python train.py --intermediate_size=1728 --rope_fraction=1.0 --parallel_block=false --dataset="wikipedia_en"
Each number is 128 + 32 x the weight over its row's rms, rounded and kept within 0 to 255. Layers, rows and columns count from 0. The size above them is the row's rms in percent of the matrix's.

# layer 3 MLP up, 1728x640, rms 0.174, rows 355-368, columns 480-559
size [ 93  95 106 103  95  93  96 102  94 102  97  91  98 105]
[[ 97 123 109 185 154 118 116 156 109 155 153 130 153 173  79  95 150  82 140 109 121  94 110  94 150 122 151 132 112 163 137 102 187 191 146 154 117 135 175 104 105 101 129 205 130 130 137 102 118 124 118 132 157 171 118 130 125 130 114 145 166 173 106 129 117 138  99 128  83 157 143 111 125 124  66 114 148  58  71 119]
 [118  98 104 165 125 143  95  78  91 143  97 142 142 160  97  83 120 162 127 132 160 135 167  80  60 138 113 102 153 130 119 146 141 185  59 126 180  66 122 109 144 129 119 157 135 182 136  61 151 167  93 121 123 151 137 161 129 137 143  97 139 138 123 113 131 164 188 133 113 130 136 125 117 113 105 176 134 119 144 147]
 [108 122 160  84 175 134 165 192  83 170  91 242 188  94 124 121 129 130 138 153 152  78 116 138 130 157 121 101 145 120 157  90  48 119  97 166 121 132 156 147 133 102 153 150 140 104 143  51 101 151 142  95 121  98  91  88 155 146 162  91  98 135 144 130  63 153 118 130 143 122 101  81 126 169 120  92 141 141 143 153]
 [114 110 100 150 139 145 157 166 101 180  81 129 140 116 143 115 140 111  89 244 155 130 107  54 137 123 136 126 100 137 151  83 101 129  83 116 163 100 110 149  96 190 207 145 103 139 163 148  43 175 156  98 144 136  76 160 109  75 168  91 166 141 132 100 126 138 122 142 118 140 175 209 138 151 116 181  96 106 114 153]
 [102 177 129  82 174 157 179 175 181  95 109 144 112 126 101  83 139 111 102 178 144 102  70 125 110 116 156 149 181 118 107 168 131 159 135 123  61 135 151 116 109 105 109  92  74 134  99 129  89 162 103  59 145 142 115  99 143 116 170  79 132 156 121  98 138  85 103 175 135 157 134 207 134 132 121 172 116 134 100 118]
 [143  93 111 155 105 144 173 164 168  94 109  89  59 210 157 174  91 122 150 104 165  89 163 125  93 106 100  95  90 159  95 186 125 190 157 114 100 134  85 101 170 117 129 175  78 114 134 126 164 117 149 170 103 122  75 108 159 138  84  86  83 150 167 132 121  96 141 106  66 118 150 104 165  66 119 166 111 138 135  99]
 [132 187 119 124  77  96 139 179 112 105 103 168 116  72 113 103 143  84 138 153  95 151 182 106  90 115  90 106  81 106 111  95 152  83 174 118 120 120  87 119 123  98 160 134  98 114 140  95 172 128 175 159  94 165 162 213 190 128 132 141 121 109 175 156 129 117 129 138 160 119 120  95  59 142 133  97  78  88 140 130]
 [106 154 102 177 143 147 158 126 140  98 101 194 177 155  97 143 165 172 110 122 157 110 152 147 114 103  95  93 103 138 107 117  94 240  84  76 136 151 115 157 146 105 134 161 121  99 163  81 159 134  95 120 147 134 116 156 119 117 132 166 168 168 123 146 174  40 164 158 132  99  96  92 117 133  98 128 182  44 171 147]
 [127 123 175 129 126 124 146 107 143 143 132  98 134 124 114 144 119 119 121 136 102 118 183  97 105  65 140 134 125 134 153 127  95  74 141 105 146 154 101 139 153  96 118 152 154 124 136 146 153 219 115 142 117 138 172 121 124  86 134 118 106  89 125  87 117 107 126 119 142 104 136 166 173 114 152 133 113 169 175 148]
 [184  74 176 165 121 103 149 131 138 191 151 122 156 127 185  90 131  99 106 140 171 142 103 134 130 148 194  92 175 137 146 147 112 191 158 105 108 123 145 114  98 138 185  88 127 165  82 127  83  96 115 146 151  71 122 163 186  43 114 144 143 149 135 102 114 194  68 103 127 117 106 105 104 140 119  55 104 132 206 155]
 [134 106 142 127 129 119  83 105 141  99  83  83 135  77  72 170 136  76 145 154  64 169 153  93 151 116 166  82 134 166  67 111  37 126 142 179 106 116  94 147 131 122 153  75 116 112 176 118 150  87 113  99 107  72  80  68  89 114 127 123 112 131 137 134 134  65  87 179 165 149 172 163 136 158 130 126 145 115 129 176]
 [101 117  84 137 134  64 161 144 100 155 148 106 130 180  98 168 164 126 144 150 105 167 117 204 162  91 162 137 125 116 103 124 137 155 160 185 129 125 130 147 121  85 134 123  92  81 173 220 117 141 106 148 116 148 121 138 131 103  87 126 106 108  39 109 111 151  69 167 108 152 112 103 180 140 125 158 145 107  87 141]
 [120 140 107 146  63 202 125  70 127 140 143 121 106 162 111 104 189 129 188 146 141 131 143 154 125  84  98 109 176 106 173 182 126  90  87 109 112 150 124  87 125 138 162 122  97 115 113  52 106 111 123 117 152 126 130 162 166 108 120 139 129  86 173 126 119 139 156 166 190 131 105 189 105 111  67 155 204  90 104 129]
 [120  69 210 167 133 156 150 117 130  72 133 103 104 102 119 125  85 144 162 163 118 136 193 122 107 154  89 108 195 146  93 106  94 103 140  70 144 163 164 118 135 112 147 105 145  96 184 172 120 152 152 116 118 143 140 143 173 187 110  98 104  99 137 118 126 131 206 131 113 136  88  90 155 106 153 135  94 102 112 148]]
# layer 3 MLP down (transposed), 1728x640, rms 0.167, rows 355-367, columns 480-559
size [ 95  97 102 103  98  98 100 102  97  99 100  95  99]
[[140 112  87 216 102  79 143 174 195 114 134  90 152 176  61  88 138 198  83  96 106 165 182 139  95 134 125  92 115 149 185  96  45 122 144 135 152 115 203 155 105 120 102 184 113 144 219 114  74 117 118  95 168 125 147 105 124  78 119  87 170  97  85 167 143 113 152  43 128 106 124 112 159 132 128 146 120 138 161 104]
 [186 130 149 163 127 127 127 181 150 162  81  65 116 141 208 148 103  83 128 134  94 144 108 215 117 137 105 116 144 135 143  79 113 114 143 183 149 121  82 103 155 112 126 118 151 188 125 113 139 133 148 143  93  66 115 140 134 129  90 115 118 121  97 123  86 139  76 197 197 132 151 166 129 133 133 132 153  88 147 141]
 [115 117 194 100 137 127 144 146 129 115 120 145 165 117 146 144  67  80 113 142 152 116 103 131 159 121 125  95  93 145 156 140 187 154 114 131 118 117 124 113 218 127 172 127 121 130 110 111  59  97 122 145 166 121 112 100 161 186 157  70 164 152 147 117 122 104 137 128  62 112 181  61 112 138 117 105  98  89 206 110]
 [ 83  58 181 142 122 145 136 161  95 144 110 116 161  95 138  60 115 113 146 190 168  96 136 151 113 145 161  82 165 103 108  66 147 148  96 117 123  84 107 120 157 210 168 186 160 123 148 148 103 171 171 198 124 136  75 123 145 141 136  97 130 111 150 116 156 127 100 184  73 128  81 170 149 231 206  86 128 123 172 112]
 [135 147 119 161 127 142 178 104 109 187 110  47  44  88 121 127 111 134 160  97 100 122 125 116 186 129 113 110  91 139  87 143 123 128 128 165 148 127 112 155 188 134 111 160 184 169 132  82 152 138 145  98 142  98 119 106 111 116 140  88 142 170 112  95  98 205 125 144 117 196 146 117 130 114 109 130 177 162 126 161]
 [ 82 137 144 163 164 106 142 121 155 100  85  99 143 186 119  60  96  61  88  88 113 109  81 131  57 127  99 113 106 113 139 142 144 166  72 100 103 167 146 140 125 147 115 157 100 129 114  98 110 124  45 181 102 112 170 106 119 189 131 155 116 177 177  80 209 157 142 158 102 164 182 149 173  93 127 108 239  79  78 188]
 [134 197 104 167  98 194 101 167 180 110 190 117  86 101 130  55 177 153 166  83 121 105 162 159 138 153  80 148 195 194  84 143 176 186 135 155 117  85 129 215 140 137 119 114  63 125 150 128 164 151  38  93 107 110 152  91 146  70  91 170 119 143 103 121 154 120 168  91 115 132 139 121 123 155 104 123 110 146 119 160]
 [132  87 134 121 188  92 164  94 154  91 140 212 104 112  80 118 172 146 132  74  91 108  85 132 146 125 120 149 122  73 139  90  79 120 135  81  93  31 176 121 204 150 137 185 147 167 139 133 112 126 104 166  93 137 107  78 155 101 128  93 121 142 156 149 134 139  96 107 109 144 213 127 179 133 119 157 177 104  78 130]
 [187 144 181 149 145 162 138 145 125 116 104 132 131 119  68 117 147  81 105 139 122 131  90  65 129 161 141 138 175 142 122 185 116 113 147 156 183  77 123 107 107 116 112 189 130 108 132 128  92 108 132 121 116 101 114 187 107 123 120 174 142 164  99 171  77 165 134 165  87 126 135 152 144 103  93 166 111 122  63 126]
 [ 81 133 148 123 117 222 115 160  94 101  42 135  30 171  94  88 128 122 111 103  99 125 110 128 138 121 155 106 104 166 185  91  87  96  93 149 143 130 135 156 122 128 117 115  90 107 166 107 140  94 166 110  73 152 113 143 165 151 156 127  77 116 152 129  92  85 121 169 179 144 116 131 109  97 103 135  63 175 156 222]
 [ 85  97  86  73 106  99 150 156  90 117 150 123 104  93  96  89 110 156  92 171  90  87 134 129 159 146 141 107 101 152  90 152 102 147 129 154 127 103 125 148 112  87 164 142 152 115  82 121 112 109 117 175  91 116 104 169 125 114  98 163  92 111  84 164 111 149 103 117 108 155  92 137 134 145 116 147 137 163 149 147]
 [128 127 168 116 167 145  99 118 142 161 117  93  85 168 155 122 178 104 159 107 127  94 124 157 110 163 123 123  99 101 117 147 146 132 177  88 121 138  99  87 125 126 135 123 100 107 138 203 152 155 164 157 150 131 103 191 189 109 145 178 140 159 188 114 145 116 125 143  99 112 159 120 167  99 175 167 109 163 112 149]
 [102 107  95 123 149 105  90 142 119 157  87 135 126 102 125 168 150  61 171 105 154 133 138  73 127 170 111 104 135 104 122 143 112 152 146 134  93 121 117  67 108 148 162 122 153 132 110  78 122 130  84 180 120 135 124 131  56 146 177  51  99 182 114 152 143 103 160 100  97 153 176 143 148 147 156  81  34 142 133  77]]
# layer 3 MLP gate, 1728x640, rms 0.168, rows 356-368, columns 480-559
size [ 97 104 108  94  91  93 102  94 104  98  95  99 114]
[[ 82 137 164 103 193 169  85 135 126 117 185 171 168 128  83  93  73  92 103 107 113 137  87 140 111 155 171 118 127 154 123 124 126 129 148 149 119 167 135 126 167 137  56 152 152 141 113 181 147 138 134 131 138 210 141 201 187 142  73 130  36 161  93 110 132 141 107  70 110 141 137 103  91 160 113 111 153  95 110 134]
 [106  90 140 128 138 123 173 119 149  33 133  82 124 110 122 144 140 105 116  95 167 163 176 186 145 107 128 114 124 105 134  88 114 160 119 107 190 130 161  98  91 110 135 153 177 136 133 103 107 123 159  56 104 181 165 149 114 122 116 164 102  99 133 148 119 111 106  82 112 109 132 132 172 116 191 101 123 110 135 106]
 [136 124 165 130 174  47 112 153 103 129 186 144 150  94 154 110 110 122 135  60 163 132 186 173  80 119 102 137  82 121 122 100 137 144 114 103 128 176 103 140  94 103  84 120 157 144 155 139 211 129 105 136 161  98 154 131 139 110 125 156 140 132 102 106 143 128 126  56 129 140 150 138  93 117 170 105 140 156 100  88]
 [146 140 150  95  84 117 114  98 106 160 123 137 163 151 101 107 141 121  76 127 136 123 155 138 142 127 132 138  58 175 138 173 145 136 196 184 184  53 153 110 126 164 122  99 165 110 107 112  99 100  61 116 163 128 126 107 159 112 132 103 116 103 153 135 114 127 166 141  99 103 126  60 110  73 137 115  64 146 133 137]
 [152 133 116 135 129 103 116  92 112 124 103 132 172 104 134  79 121 130 138 100  88 192 157 182 171 139 183 129 150  82 136 114 148 140 143 105 140 132 125  91  93  71 114 168 139 156 186 143 129 182 137 169 151 124 132 153 100 127 149 163 126  99 147  79 163 106 115 195 147 169  95 175 127 144 135 162 150  48 128 154]
 [108 124 147 144 186 140 165 103 125  88 119 106 186 109 149 144 161 143 188 115 126 119 142 126  74 118 195 142 167  79 134 139 134 166 191  45 187 118 104 132 133 118 148 113 227 126 142 119 161 126 176  86 100 119 195  93 164 156 121 151 105 187 156 180 159 160 148 153 157 159 120 145 156 119 170 116 146 129  96  94]
 [ 95  97 184  95 199 103 186 130 160  91 144 126 123 154 131  85 112 128 133 106 167 182 154 109 138 106 143 136 116 110 160 112 126 138 175 136 147 150 113 121 128  98 140 142 128 127 111 146 110 114 115  91 118 141 136 164 113 161 143  91 130  80 197 146 101  79  74  93 182 116 121 110 124 159 117 157  85  87 161 142]
 [143 122 138 161 146 100 115 192 111 156 119 152  96  60 108 117 114 159 152 115 156 129 118 147 115 164 149 124 149  81 106  70 134 117 111 111 149 112 135 144 117 108 119 143 106 125 145 168 101 157 106  92 148 178 127 135  73 135 142 113 177 125  95 112 136 124 158  94 140 116 165 131 124  93 115 143 189  80  86 164]
 [167 108  98 136 153 127 168 156 201  83 113 102 119 104 103 150 113 138 115 158 130 123 167 191  84 143 164 159 142 126  95  78 124 144  81 120  67 104 152 177 113 162 156 108  83 121 100 109 140 131 150 141 154 147 106  91 115 170 153 124  75 121 163 125 147 148  96 131 102  64 128  48 151 129 134 104 172 132 144 157]
 [186  95 139 157 137 143 110  99 125 101 121 130 148 113 142 116 107 134 126  99 179 118 141 148 143 119 176  82 114 189 122 113 154 125 165 172 159 144 141 133 179 159 137 138 106 184 164 136 120  88 123 147 172 135 183 167 134 167 105 168 115  47 142 115  80  84 112 124  83 130  94 129 190  57 107 157  83  70 131 143]
 [120 144 137 162 109 123 142  85 167 166 138 105  97 119  78 153  98 152  76 196 130  88 132 135 160 100 206 156 197 124  93 138 199 109 117  99 121 166  92 123 171  93 112 129 142 188 133 124 122 167 103 132  75 162 105 166 105 100 167  95 196 116  99 125 193 150 124 116 105 160 115 109 141 134 123 122  68 157 115 142]
 [ 79 157 186 129 104 131 150  98 161 115 145 134 196 162 145 133 130  58 140 150 152 142 139 118 106 125 122 177 162 123 159  79  95 124 148 179 114  83 147 122  67 112  85 137 131 117 109 119 157 185 167 157 172 155 130  82  60 144 132  80 135 126  93 128 175 112  90 110 101  76 142 157 155  92  99 126 134 112 162 144]
 [151 203  88  93 126 174 132 150 196 131 171 127 159 107 134 111 127 128 128  62 114 137  75 137 142 110 111 121  73 159 136 118 141 137 122 207 107  81  59 141 174 178 138  99  49 105  76 102 144 125 115 117  67 114  90 109  93 110 140 144  91 203  88  80 135 155 154 127  93  63 169 104  50 120 108 129  79 196 115 114]]